Part of a small language model's weights: 422M tokens.
Each number is 128 + 32 x the weight over its row's rms, rounded and kept within 0 to 255. Layers, rows and columns count from 0. The size above them is the row's rms in percent of the matrix's.

# layer 6 MLP up, 896x224, rms 0.103, rows 106-165, columns 112-167
size [ 95 100 103 103 102 105  89 105 100  97 109 101 108  97 109  95  97  98  92  90  95 102 101  98  98  99  96  95 103 101 100 108  96  91  96 102  99 100  96 115 107 105  99 110 109 104  92 101  91 100  98 131  92 101  98 105 102 102 104  97]
[[151  94 117  95 118 179  80 164 161 169 123  63 154 131 152 102 147  89 146 169 145 140 121 140  91 115  86 158 126 160 116 101 150  60 130 123 147 148 173 153 141 105 168 117 145 138 148 137  98 147 154  94 185 102 145 188]
 [198  86 143 133 164 176 141 127 136 152 179 131 136 102 146 138 121 137 167 165  78 133 128 101 130 144 115 165 152  63 206 145  65  93 132 107 143 177 176 176 114 163 121 133 172 119 110 156 114 148 159 166 197 128  74 104]
 [173 122 101 126 173 168 142 133 149 166 118 131 132 121  94 146 160 157 171 122  99 114 139  70 159 156 117 136 131 105 152 187 165 105 162 159 138 103 136 151 155 128  88  74 137 101 180 112 206 111  75 174 136 123 153 133]
 [ 80 120 162 137  72 125 160 130 146 188 165 156 148 154 121 217 157 136 149 104 178 119 119 134 126 109  79 138 153 118 187 102 145 120 147 125  90 128  98  88 134  66 119  72  92 150 101 152 100 161 117 167  88  72  79 178]
 [143 122  99 181  96 108 159 119 153 141 141  99 173 138 146 123 146 141 217  90 186 173  95 155 107  99 147 108 102 124  53  81 150 156 189 142 164 105 137  54 147 123 160 108 125 116 132 144 114  83 125 132 125 144 167 150]
 [159 156 103  64 150  96 101  37 108 153 156 144 176 119 116 118 103 206 153 105 120 116 172 107 157 128 140 203  82 151 158 184  77 100 167 171 158 136 133  57 163  72 132  96 115 158  94 173 156 160 123  76 149  96 151 144]
 [180 151  97 173 109 139  99 148 160 117 113 122 213 169 175 109 148 110  77 125 104 118 147 153 183 130 109 128 139 151 125 131  81 150 109 103 195 134 177 174 131 237 166  71 121 116 136  87 124 127 154 115 159 124 134 154]
 [126 155 155 104 121 147 117 130 180 111 158  65 157  76 129 103 203 126 129 191 130 149 134 131 177 154 177 159 118 173  75 134 133 147 152 111 141 134  99 124 150 137  60  79 191 155 157 140 209 127 122 165  88 159 151  87]
 [113 130 140 169  62 143  64 108 183 113 129 123  83  80 160  86 153 165 121 170 134  69 142 160 140 181 137 193 142 112 158 105 143  83 154 151  95 116 116 117 117 196 154 123 151 120 165 156 124 128 160 127 169 156 165 169]
 [ 87 174 105 123 120 167 133 154 121  94 127 125 143  88 120  53 145 153 170 154 132 142  91 175 179 112 138 164 153 123 164  99 103  93 119 119 118 102 139 125  97 164 123  91 144 111 133  95 123 135 138 143  37  91 127 124]
 [123  87  90  98 167 119 121  78 147  95 121  99 166  99  93 141 196  61  70  85 129  87 116  94 104 153 136 126 146 146 111 124 168 115 143  89  97 156 121 126 112 153 149 137 107 129  78 144  84  84 117 138 105 118 137 119]
 [175 156 106  91 160 139 120 144 162 157 114  88 146 139 156 130 139 120 153 171 109 171  80  87 115 106 167 139  81 178 176 142  89 130 142 159 136 134 163 118 124 128 120 110 143 232 135 148  88 175  62 144 123 133  93 126]
 [128 170 126 136 162 197 165 113 158 182 104  53 153 136  99 137 165 135  82 160 157  99  93 173  93  99 128  93 118 126 157 131  84  94 114 128  67 165 156 149 112 137 153  89 199  81  78 143 214 123 179 132 138 164 139 118]
 [130 145 129 141 126 132  78  40 140 139 169 146 123 158 167 198 139  95 149  81  86 140 162 161 132 159 149 151 106 220 151 169 114 104 165 115 153 153 181 154 220 102 153 111 158 171 123 154 134  96 159 110 136 126 156 143]
 [128 100 143 146 163 126 175  97 143  95  84  56 144 122 109 164 139 163 138 140  92 142 158 193 170 115  72 124  85 147 184 120  91 139 147 113 111 126 153 174 120 147  96  75 152 119 128 181 184 159 152 207 190 174 101 174]
 [ 85 147  83 118 132 114 118  82 125 159 139 128 105 140 160 125 134 133 165 100 114 155 151 105 130  99 136 137 111 110 148 123  81  84 197 138  89 194 152 174 137 117 111 100 145 169  65 135 201 183 185 156  68 147 106 123]
 [ 62 149 132 108  51 152 170 141 167 158 189 122 124 138 121 174 125 135  76 118 138 165 149 167 109  93 138 179 134 148  80 169  94  93  99 123 129 136  98 110 119 114 100 105 157 104 172 107 134 137 146 149 163 207 106 169]
 [149  90 138  70 128 128 155 138 149  88  79 130 223 144  99 179 101 164 200 156 131  91 115  73 158 153 111 113 127 148 125 120 161 134 104  92 116 137 122 106 152 192 110 147 129  92 125 117  69 129 138 171  91 166 164 163]
 [ 83 106  97  87 199 156 197 118 152 119 162 157 163 109 123 146  65  96 140 184 115 136 161 153 101 114 126 141  54  66 149 185 126 109 112 145 158  81 146 172 119 104  78 108 170 170 131 145 131 107 138 130 149 146 158 141]
 [146 185  84 117  87 110 129 139 132 125 178 158 148 114  93 137 118 117  88 176  83 100 137 199  93 148 139  89 157 126  63 128 112 125 126  86 139 171  51 124 146 124 108 122  73 142 120 113  61 164 152 150 158 118 145 147]
 [117 204 161 148 158 145 144 117 131 146 135  77 156  81 127 114 139 156 130 164 152 149 130  82 107 124 101 151 143 141  82 106 105 161 106 146 113 201 190 102 198 145 166 144 111 162 157 138 118 145 112 123 165 107  81 199]
 [102  92 144  87 145  97 115 139 143 164  91 130 161 142  71  86  89 149 176 130 204 187 177 184 141 113 201  84 158 113  89 127 122 120 181 152 145 117 109 103 114 144 167  81  94 121 120  99 150 171 119 133 120  88 143 126]
 [116 125 151 111 159 165 173 160 150 111 193 161 154 117 149 154 125 158 141 146 140 172 133 144 157  97 157 109  63 118  79 190 137 151 121 148 171 145  76 115 126 131  67 141  62 112 142 156 114 162 117 176 146 142 110 185]
 [ 93  89  86 117 115 126 160 137 192 155 120 128 119 177 162 181 187  87  75 147 136  99 164 120  67  99  87 150 116 180 127 150 159 121 143 148 108 135 108 175 128 179 153 148  93 155 103 142 115 111 140 125 126 126 159 117]
 [132 106 107 147 175 139 141 136 118 167 129 112 200 129 164 123 152  87 104 111 111 116  96 135 187 182 126 113 169 177 119 141 141 149 179 163  65  81 166 158  81 150 162 121  84 111 161 153 128 167 147  95  96 147  93 192]
 [116 108 176 131 104 165 109  84 159  90 147  65 145  99 182 123 154 117 130  91  80  83 102  66  99  88 133 122 201 164 156 144  98 132 119  53 141 208 148 204 146 152  58 107 101 128 143 148 125 130 194 100  78 131 104  96]
 [135 162 134  98 145 175  68 145 120 117  80 148  96 143 128 116 134 123 139 136 144 106 133 130 115 117 148 130 113 173 167  99 107 108 145 122 123 141 172 122 132 164  85 113 123 108 100 153 118  97 140 124 119 125 183 152]
 [168 128  84 147 171 136 121 104 143 140 134  76 173 163 111 123 165  94 159 140 167 121  74 106 119 107 170 147 147  75 149 152 133 114 151  81 164 164 111 147 107 158 111  97 101 101  86 108 127 153 169 108  82  84 118 103]
 [161 235 111 123  68 118  76 117 143  75 170 152 138 115 121 104 166 141 143 168 129  89 130 123 176 135 140 149 155 143 111 127 101 103 134  88 151 193 149  19 126 203 122 131 119 131  87  91  80 102 146 169  76  99 143  94]
 [ 91  97 110 121  91 160 103 120 137 134 131 107 169 108  99 148 188  88 137  92 145  83 179  66 117 109 128 156 136 124 139 149 102 165 201 119  94 140 140  86 119 182 110 128 161 139 115 153 170 175 180 155 113 140  96 162]
 [150 166 119  96 110 150 168  86 180  87 171 144 124 168 132 158 214 158  54 137 135 109  91 114 159 143 133  97  94 108 142 175  74  94 190 117 105 120 129 103  95 141 142 104 144  65 170 132 139 191  53 127  40 101 139 107]
 [123 128 141  95 146 120  81 101 129 126 152 117 133  92 193 142 153 146 146 109 106 132  92 122 111  63  98 176 161 137 120 133 127 138 225 148 158 150 206 136 109 128 146 135 104 136 117 148 109 106 167 200 152 141 154 159]
 [159  94 135  57 193 158 160  80 103  94  87 162 116 143 158 138 127 104 130 121  93  66 111  83 131  96 123 144 157 153 132 112 115 179 140 136 182  81 160 147 175 141  92 131 128  99  93 154 119  95 128 135 127 115 170 158]
 [ 91 170 130 110 152 144 156 127 144 136 160 161 142 200 112 206 104 132  86 122 119 167 149 102 129 111 148 131 168 167  87 185 130 106 107 165  99 106 121 144 139 131 125 161 128 129 194 154 129  84 103 159 171  66 127 112]
 [123 106 101 120 112 142  77 156 189 180 128 153 173 126 139 127 150 162  87 120 161 152  86 151 139  89 161 124 157 108 107 151 146 152 169 142  92 148 163 140 142 173 144 153 162 168 173 130 136 162 128 153 161 169 133 141]
 [188 139 123 178 148 125 122  70 116  86 145 127 135  87 108  83 101 109  80 139 176 132 128  92 167 122 107 129 167 113 148 120  99 100 121 143 134 133 115 152 223 125  38 107 127 115 106 148 145 164 177  96  94 116 159 141]
 [162 168 139  65 129 133 138 149 130 123 146  74 133 118 127  64 107 196  84 134 163 166 140 178 201 121 123 150 110 151  84 190  77 116 141 111  86 145 151 156 148 146 144 107 117 124 123 153 163 103 164 141 180 139 111 156]
 [109  76  78 122 165 131 101 156 171 136  70 100 142 157  98 210 158 115 104 130 112 108  97 123 132 100 166 149 131 162 191 109 123  88 116 131 164 138 147 116 141 149 120 100 118 124 151 143 136 146  99 192 131 189  93 117]
 [184 134  74 156  97  98 157 105 142  88 204  93  88 110  97 131  82 105 150 199 139 154  84 115 136  68 149 138  82 142 106 116 133  96 151 129 111 166 149 133 143 140 150 112 172 132 163 143 141 146 120 144 179  81 134 112]
 [125 135  94 101 124 152 119 108 154 146 177 139 117 158 175 139 150 135 165 150 168 113 131 135 145 104 165 134  81  94 156 178 172  89 138 168 137 125  83  77 145 186  75 107 185  87 158 101 107  56 120 112 168 145 102 141]
 [176 192 108 144 150 194 168 130 129 112 101  95 134 140 203 194 131 112 176 126  84 123 101  98 147  70 132 122 100 140 175 188 196 139  95 131 152 141 144 119 186 127 181 147 100 137 152 148  98 130 111 180  77 146 140 148]
 [127 129 121 103 130 164 144 145 148  90 160  82 144 174 193 111 135 125 124 186  75 108 109 144 174  78 118 189 124 156 173 240 112 143 179 155 173 131 133 130 139 116 140 154 109 132 109 137 118 132 151 132 160 137  92 171]
 [122 163 136 102 130 127  71  94 160  51 179 101 150 128 111 176 125 136 134 189 187 152 158 118 122 192 159 119 155 108  82 107 171 142 148 135  94 142 138 112 109  97 124  96 135  61 102 127 112 140 191 117 169 135 134  97]
 [ 97 133  96 105 125 176 104  88 151 222 152 113 144 132 104  96 112 147 190 104 158 164 111 143 125  97 113 143 113 154 137 138 122 126 139  90 201 136 158  53 129 140 105 143  82 157 124 163  82 115 140 102  55 101 114  99]
 [155 123  89 143 181 137  68 102 169 104 100 128 169 111 182  93  97 129  97 175 111 126 122 136 160 121 162 133  77 116  85 111 101 139 151 152 122 137 121  68 124 114 208 124 147 128 108 174 137 146 179 160 156 197 119  97]
 [165 144  86  84  89 191 143  89 129 117 133 131 176 135 159 113 134  83 171 100 129  90 110 147 126 123 120 131 155 119 150 132 139  98 145 102 134  93 175 154 126 135 145 146  68 110 160 135 118 124 127  89  93 171 148 110]
 [106 130 126 171 145 109 193 104 151 135 126  31 156 127 194 129  48  96 137 141 142 135 137 111 104 103 100 153 156 110 127 103 137 106 193  40 135 116 125 151 136 139 104 129 137 133 108 131 145 221 164 109 156 155 169 172]
 [ 83 108 100  96 166 116 109  62 111 163 154 176 129 140  86 105 151 156 128 144 145 156 123 159 101 125 192 157 104 179  96  87 117  98 142 212 166 132 111 126 128 145 138 185 131 109 101 154 145 105 155 119 133 130 154 114]
 [155 100  99 108  90 144 149 127 150 176 157  51 140  95 138 104  87 158 160 156 131 133 142  99  77 103 130 143 195 130 132 116  81 146 171 162 114 189 145 178 102 115 182  84 108 116  70 177 143 177 147 150  87 166  78 127]
 [147 101 128  93 165 128  91 168 138 178 120  57 115 111 130 132 122 118 124 133 139 125 143 120 166 112 130 140 114 105 131 178 163 120 152 155 140 139 160 182 149 118  63  82 123  88  55 104  84 162 126 104  75  63 136  93]
 [159 146 104 117 135 142 107 139 158 127 175 114 148 133 152 101 111  93 160 109  75 129 164 134 114 101  66 174  33 138 148 160 134 167 168 141 173 148 148  97 126 102 121 132 139 131 123 128 114 146 124 115  72 160 153 199]
 [125 115  94 101 126 148 132 156 155 134 103 130 102 135 120  97 105 150  87 160 174 102 134 130 158 143 123 148 162 186 133 130 161  96 161 106 122 123  86  64 116 125 140  95 146 129  70 112 102 118 160 116 139 159 126 178]
 [ 90  62 108 140 123 121 114  75 140  96 109 110 146 113  74 166 109 115 201 113 121 127 135  99  79 148 104 141 149 181 135 103 129  87 158 142 156 120 170  83 175  84 108 160 104 132 110 178  96 146 118 118 110  81  87 173]
 [116 145 151 144 167 189  71 126 160 108 116 153  97 194 110 146 105 118 104 172 101 107 124  74 188 159 116 100 116 115 153 126 152 134 130  45 137 119 180 145 144  92 125 136 100 176 144 119 113 144 149 188 112 125  78  82]
 [112 128 150 113  60 139 126  81 148 105 164 109 134 132  74 170 124 109 154 110 106  67 112  86 106  93  92 158  86 111 167 186 132 115 160 117  69 159 156 153 116 132 119 145 132 133 126 160  74 143 104  87  75 136  98 154]
 [102 119  99 102 126 160 149 116 181 135 130 182 149 172 157 132 122  90 152 121 106 103 163 133 114 104 147 141 151 116 177 126 178 104 142 120 138 124  93 142 175 155  77  96 139 173  71 179 150  80 154 102  29 107  81  81]
 [ 80  85 129  80 107 194 112 121 146 143 116 161 167 106  54 120  60 118 113  92 149  80 126 115 136 149 141 132 166  75 160 175 145 143 159 136 101 142 100 131  95 199 161 102  95 141 110 143 152  71 123 156 114 156  90 143]
 [173 138 129 164 128 133 125 170 150 145  68 146 139 178 159 182 121 128 146 192  73 121 118 167  88 108 114 108 180  94 115 169 140 122 153 151 212 140 182 147  73 105 181  93  96  96  76 104 106 144 160 144 113  95 144 108]
 [174 135 149 165  90 129 142 169 137 121 119  93 139 132 163  72 133 147  96 125 142 135 219  65 141 129 128 123 121 181 153 126  26 139 145 143 127 153 121 102 132 116 131 136 140  95  59 130 111 126 123 155  59 182  88 215]
 [107 113  93  74  96 102  43  85 169 111 120 122 231 142  89 103 147 136  66  98 188 124 149 100 143 171 133 130 114 138 138 121  82 117 159 128  92 110  96 160 146  78 138 168 110 174 120 177  67 118 138 160  94 158 185 114]]
# layer 6 MLP down (transposed), 896x224, rms 0.0933, rows 106-165, columns 112-167
size [ 95  99 105 104 104  98  96 107 102  95 114 104 105  96 106  92 101 101  99  99 100 103  95  96  99 105  98 104 105 110  99 103  96  95  98 100  95 105  98 114 103 108  98 107 106 102  99 101  92  97  91 113  97 103  87 106 105 105 106  98]
[[102 134 147 161 188 166 145  97  98 190 113 127  89  93  89 184 153 125 214 121 121 122 149 147 134 119 126 145 124 161 116 141 122 177 146 106 164 123 126 160  75 138 109  86 125 146 167  91  78  83 128  97 155 154 130 144]
 [ 86 136 131 112 123 139 246 133  57  58 166 139 115 117  96 164  96 115 138 147 142 151  78 182  59 201 102 119 137 119  86 156 124 118 106  79  88 122 182  73 158 126 106 122  89  77 117 100 167 193 162 128  95 164  88 157]
 [122 131 126  95 134 129 174 140 102 161  95 151 140 177 100 113 144  35 112 139 134 101 108 101  95 192 158 116 114 144  89 122 145 119 137 147 160 115 166 144 155 130 108 134 161 116  95 124  59 124  83 218 140 162 146 113]
 [159 123 143 141 132 108 219 191 156  90 114 130 155 132 101 139  93  90  92  73 179 112 121 101 195 128 102 167 115  78  88 169 122 126 135 111 130 124  83 109 132 144 125 179  82 129 123 117  99 110 101 105  34 190 122 134]
 [ 91 151  97 122 171 132  82 137 123 105 127 137 107 120 182 146 115 117  89 137 146  91  55 130 145 145 117 145 116 136  96 112 202 148 129 157  68 134 120 151 181 114 186 140 126 118 104  84 164 140 116 137 130 107 149 113]
 [137 119  98 110 136 119 198 119  94 162 158 169 127 106 109 140 108 120 172 155 104 139 161 144  98 124 154 109 130 163 135 151 139  94 128 143  95 164  87 174 158 149  81 124 180 160 101 114 112 132 169 155 117 173  83 179]
 [135 106 109 119   3 118  82 182   7  93 106  29 166 180 118  93 117 125 139  75 151 166 120 142 101  88 156 158 154 132 155 127 141 111 151 154 203 135 117 146 157 153 160  70 111 137 193  82 120  94  93 163 114 127 179  97]
 [111 165 142  80 125 102 174  76 121 123  83 172 113  81  94 183 104 167 156 174  92 135 110 167 112 168 135 116 137 181 123 154 130 134 117 113  60 155 164 140  82 118 155  30 146 131  98 133 164 100 112 101 122 144 111 121]
 [ 98 134 138 124 179 152 124 119 205 119 102 161 124 125 162 150 109  82 186 152 107 141  87 133 147 179 144 177  71 160  98 138 140 146 150 123  82 168 121 109 105 163  82 121 159 100 122 171 102 109  95 155 132 134 150 196]
 [129 113 109 166 163 126 121 187  96 131 139  77 146 140 111  91  98  73  65 107  82 118 111 140 106 119 124 122 148 113 108 136 143 119 146 147 112  97 118  26 164  71  49 109  95 139 109 148 135 193 115  92 124 115 130 153]
 [140 177 135 106 122 128  69 146 234 135 189 100  89 196 113 159 149  77  88 135 135 133 120 124 134 137  63 202  55  88 110 227 114 115  41 112 196 144  83 154 146  92 119 142 150 112 155 165 177 171  85 175 127 110 145 135]
 [ 98  53 121 130 151 108 176 110 183 221 117 114 116 205  91 127  84 137 121 119 143  87 125  95 110 123 105 139  78 157  77 115 188 121 138 100  73 198 134 128 125 124  87 132 135 119  95 121  98 135 156 169 110 151 108 107]
 [ 99 143 114  86 154 106 120 184  41 198 126 140 155 123 119 150 184 121 113 143 138 144 146 171 108 118 105 101 130 146 187 142 133 152 119 109 106  94 141 142  94 110 143 108 148 158 177 116 159  93  56 150 153 166  86 137]
 [195 102 114  99 133  76 195 152  52 187 136 182  60 107 133 154 100 145  91 148 170 117 122 108 142 156 114 110 161 151 121  86 105 112  99 139 174 110  98 124 143 126 151 104 182 140  91 130 195 155 132 147  60 153 100  98]
 [168  78 103 133 184 126 172 140 117 131 136  92 111  96 119 177 127 149 101 105 160 138 146 178  67 175  97 172  88 141 172 116 124 137  92  66 136 138 122 131 170 162  95 103 104  76 159 152 100 149 137 114 108 141 153 137]
 [114 129  76 158  75 166 124 119   5 142 125 180  79 105 108  97 136 139  82  92 119 135 102 122 119 148 162 116 121 112  97 129 118 146 161 115  96  75 163 169 103 183 170 142 173 101 125  91 145 126 154 156  95  73 100 133]
 [118  75 166  65 152 154 126 148 172 117  92 119  81 158 138 102 149 137 113 117 146 160 117 135 124 101 183 116  71 149 119 109 106  90  91 120 143  99 141 119 144 119 107 212 123 198  64 135 131 111 162  82 156 120 158 158]
 [158 110 121 129  52 132 111 145 173 123 141 159 177  85 127 172 151  96 169 165 127 112  99 173 156 165 125 154 172 147  82 115 159 155 128 145 162  99 143 114 113 141 108 141 149 174  78 159 124 162 186 207  72 173 144 107]
 [184 158 173 173 139 115  98 119   0 113  85  87 122 140 150 127 176  93 120 105 169 149 115 156 150 136 133 153 149 114 109 123  49 104 151 113 146 118 102 162 136  89 135 122 106  70 169  91 107  90 139  77 175 177 120 188]
 [ 92 144  69 124 186 144 113 121  90 125  75 165  98 125  93 102 147 172 116 122 131 112 108 171 116 111 156 111 151  65 163 106  51 101 104 164  66 117 197  79 175  96 112 103 140 138 103  99  94 176 131 126 119 130 109 114]
 [130  87  97  92 120 139 165 183  97 148  86 174  92 132 158 140 188 107 154 137 116  91 110  92 137 156  52 177 132  91 142 135 112 136 177 105 167 125  43 186 132 183 107 106 147 131 102 141 138 102 194  72 138 148  80 129]
 [102 152 164 138 121 150 113 141 102 131 133 184  94  74 171 143 128  88 143 145 112  76 145 124 141 154 105 153 109 110 142 110 131 143  91  91 124 132 119 170 171 114 133 106 156  71  71 150 172 169 116 104 127 137  78 138]
 [124 116 122  90 127 138 128  57 109  76 115  92 165 101 152 142 108 109  93 115 213 114 171  99 185 143 167  69  99 117 132 144 118 150 109 126 118 149 181 160 129 107 173 172 100  96 159 174 120 129 101 108 169  90 123  91]
 [173 138 105 114  90 152 164 198  19 143 142 128 119  98 186 108 145 125 151 158 135 184  61 126 171 171 147 111 134 137 105  88 129  80 175  65  87  81  63  85 133  95  66 185 132 168 124 107 109 150 120 150 122  86  46 105]
 [128 150  46 186  66 119 202 163  59 135 146 117 122 122 116 164 144 118 101  90 107  99 145 107 147 116 133 109  91 133 104 155 119 141 166 105 120 118 134 143  90 101 146  79  96 130 150 188 130 160 137 142 136 159 139 141]
 [ 89 115  79 165 131 146 159 120 125 113 116  84 111 170 118 104 129 125  82  71 133  77 143 189 146  69 187  99 114 113 115 147 103 150 149 157 134 123 127 126 158 100 167 147 142 118  85 153  88 158 181 113  75  87 190  83]
 [ 68 102  79 154 146 125 107 167  60 156 102 118 143 123 105 134 152 108 112 117 150 112  73 138 131 193 155 109 134 152 169 148 101 121 156 152  93 147 133 126  48  89 134 146 187 122 165 148 149 199 147 133 156 104  86 140]
 [104 144 136 108 103 151  93 128  95 118 108 155 139 159 151 145 211 107 131 171 169 115 108 116  91 160 128 170 122 154 114 188 119 131 111  55 127 137 138 146 154 111 160 118 128 143 196 129 139 181 108 103 153 115 169  86]
 [147 178 115  91 143 121 104 133  98 108 119 121  92 178 132 125  91 118 148 171 147 128 119 124 141  75 106 128  94 135 145  97 132 115 162 162 102  98 115  83 169 157 119 165 177 164 183 142 157 172 126 120 139 116 190 169]
 [ 76  72 144 106  85 103 132 155  94 120 175  54 171 133  87  82 125 135 144 167 148 143 110  48 166  70 184 112 149 144 129 142 137 109 129  87 130 167 164 111 164 125 184 100 123 179 109 117  90  98 141 182 105 138 137 110]
 [113 152 100 135 149  92 147 180 139 163 164 121  92  86  98 118 143 152  56  87 160 163 109 145 127 142 130 141 108 172 122 146 161 142 185 130 136 136 163  84 173  88 140 123 132  95 106  56 136 166  92 156  71  70 129 140]
 [185 155 131 195 128 120 176  94 159  96 152 182 133  79 138 144 120 169 120  93 125 142  99 164  74 146 136 149  90 140 113  90  62 126 141  96 159 132 110  84 150  95 111 157  95 174 108 127 134 144 119 142  91 121  84  99]
 [163 112 151 119  98  91 170 148  86 119 110 142  82  82  92 160 123 108 200  92 160 122  89 199  70 182  98 121  97 176  33 133  88 114 132 162 120 120 120 152 130  94  87 171 154 109 139 129 163 134 183 128 143 198 138 153]
 [122 116 105 103 133 117 140 182  29 111 178 118 147 116 159 149 124 128 115 176 179 123  86 142  86  74 124 135  80 170 130 134 126  86  59 120 135 136 124  99 124 152 112 123  90 122 105 107 117 154 104 106 114 139 112 138]
 [113 101 129  81  73 102 168 141   6 104  66 109  86 174  93 119 155 104 110 131  97 205  92 159 100  92 146 104  98 135 130 126 140 121 115  98 158 104 148 143 151 116 134 148 168  87 153  87  72 136 133 174 120 112 120 123]
 [ 52  73  83 111 137  96  95 185  72 170 151 152 110 127  94 131 172 124 125  93 100 176 116 105 228 142 137 182 142 183  87 152  71 115 113 109 111 143 118 105 124 137 143  75 161 115 121  96 135 191 120 182 143 143 133 154]
 [181 109 117 101 138 152 165 132 109 123 137 160  99 131 170 140 101 135 166 147 176 137 110  92 150 119 172 141 145 136 138  98  98 120 138  82  57 121 135 134 125 125 111 133 127  97 183 139 106 129 143 160  85 197 103 123]
 [107 106 139 153 122 158 181 129  85 145 122 134 127 136 121  53 152 196  77 115 179 151 126 113 147 196 131 144 117 131 118 142 116 109 129 130 113 188 137 135  69 100 106 168 110 139 155 139 137 101 147  90 136 101 128 210]
 [110 103 157 119 126 129 145 134  70 155  97 165  78  59 135 130 162 180 115 144 163 109 138 109 140 168 101 137 194  98 151 210  92 150 102  89 110 107 154 125 114 161 130 174 121 176  87  96  97 174 132 127 160 149 110  72]
 [153 124 106  91 134 138 138 115 201 189 152 176 130  83  96 139  97 167 118 146 183 108 142 131 162  95 155 105 145  58 162 156 193 102 111 140 135 134 138 100 135 106  93  97 117 168 143 122 143 135 123  80 191 114 156 105]
 [131 204 172  97 158 105 147 106 127 150 101 171 113 160 124 171 133 161 136 116 126 137 178 150 172 104 103 120 133 221 139 139 190 162 134 166 137 163 128 111 163 154 101 153 115 114 135 107 107 158 129  60 166 142 146 149]
 [107 109 146 150 130 123 125 131  76 150  91  64  69 104 125 141 142  80 103 107 134 154  94 164 131 116 114 159  92 195 150 141 116  71 126 159 101 131 135  65 161 117  84 139 120 147  60 209  82 140 158 173 108  97 147 159]
 [123 158 126 119  96 137 132 128  48  90 129 166  82 102 134 148  93 133 126 122 108 169 127 139 110 166 125 162 127  98  77  95 160  79  68  96 154 139 137  97 152 145 126 131 178 153  62 133 104 184 130 138 137 164  68 138]
 [108 133 146 131 158 150 158 108 154 136  90 109 120 117 153 178 110 133 164 118 196 127 193 143 184 147 158  95 136 139 139 130 171 110  68 113 112 145 160 131 127 133 112 124  97  86 192 140 125 110 100 119 156 130 137 158]
 [103 151 160 109 197 135  78 157 150 154 118 128 147 115 137 152 142 124  94 140  82  47 147 119  83 139 120 114 112 103 137 125  76 108 124 147 128 132 133  71 132 111 141 122 155 119 156 172  81 161 159 116 118 146 132 103]
 [105 118  96  95  78 161 107 164  59 140 152 104 100 152 176 121 175 137 141 100 151 114 142 143 155  83 149  79  68 164 113 130 135 146 132 173 104 138 171 110  60 175 139 128 164  83 124 167 175 197 151 170  88 167 112 173]
 [149 148 127 141 185 118  92 156  82 177 156 107  87 163  67  93 115 160  82 134 122 106 205 190  95 149 125 175 135  84 197 133 124 134 129 147 163 168 140 127 124 113 146 149 135  97 122 111 142 106 143 100 120 173 125 102]
 [139 141 148 112 138 117 133 138  53 150 128  94  77 186  70 128 150 133 104 104  96 157 106 118 108 141 114 137 129 142 104 173 137 122  90  91  91 128 141 123 191 178 112  97  99 131 102  73 143 170 166 113 127 117 126 111]
 [133 157 102 153 127 150 154  98  39 171 133 139 137 141 111 104 136 179 143 117 120  96  95 167  48 101 136 145 168 114 141 163 139 106 156 130 100 147 126 142 116 159 176 138 126 138 135 146  72 119  93 149 133 127  59 132]
 [143 173 170 125 105  70 182 146  21 175 132 157 145 101 129 154 197  64 116 145 167 164  96 110 142 129 178  94 105 155 168 166 140 159 128 142 106 141 170 146 143 137  65 172 193 130 121 133 110 127 109  95 133 149 140 109]
 [169 103 124 180 101 200 108 138  65 162  87 141 117  22 161 122 125 126 138 115  98  88 121 145 160 147 127 106 135 109 119  72 109 147 142  78 130 129 144 155  69 152  98 116  92  75 155 135 118 158 125  99 130 122 108  90]
 [144 146 104 113 196 157 129 156 163 190 131 155 102  63 127 152 123 192 129 185 170 135 185 101 152 164 148 118  97 133 138 143 106 112 153  89 140 109  75 142 129 153 180 118 133 131  74 122 128 134 114 105 152  61  96 148]
 [184 136 173 102 142 146 136 107 139  85  81 123 183 123 200  65 129  85  88 111 106  80 171 113 129 127 161 148 117 168 145 167  85 154 122 144 156 142 126 111 112 173 136  95  54 157 115 121 181  61 149 108 161 156 155 117]
 [100 141 115 106 136 118 124 101  97 151 166 148 140 123 138 149 114 148 160 116 182  96 140 118 127 176 138  75  82  94 108 145 145 150 123 148 152 113 135  59 170 180  78 100  65 127  67 105 149 124 141 130 115  63 152 121]
 [133 136 143 133 149  90  97 159   0 143  73  47  78 182 156 126 138  80 126 168 205 100 132 145 149 113 110 119 104 134 103 132 165 161 131 139  81  73  97  71 162  93 150  84 144 157 159 111 153 129 112 172 157 144 179 150]
 [169 135 148 130  89 146 118 186 106 123 121 113 120 126  88 125 125 121 127 140 169 149 166 160 158 104 112 149 118 148 100 153 100 104 131  96 189 125  55 120 135 101  75 163 114 172 174 160 120 110 133 108 115 111 133 164]
 [154  67  88 151  89 112 125 138 124 110 113 133  93 131  97  77  81 130 105 109 128 109 177 129 140 135 116 120 170  90 126  68 123  91 118  78 115 166 110  92 144 154 159 115 105  85 122 163 135 130 176  88 155 115 160 137]
 [116 145 177 106 141 121  85 144 182 171 122 158 109 136 148  85 149  83 128 218  70 110 107 115 155 147 158  99 130  99 105  70 102 128  89 118 136 144 157 123 207 117 104 116 111 144 116 127 116 126 153  87 166  29 145 116]
 [116 133 165 180  51  69 120 135  67 100  90  99 151 102 141 133  98 117 162 116 109  84 157  98 149 124 214  65  81 131  85 102  79 166 150 138 108  85 125 184 101 120 104 144  84 136  36 162 143  81 152  97 131 197 128 162]
 [ 75  93 142 137 137 182 173  97 108  90 123 105 148 107 117  92 152 130  79 127 105 116 117 153 131 122 161  61 143  88 106 110  98 149  77  96  83 138 169 133 152 142 163 117 120 125  51 146  50 123 134 131  76 131 174 133]]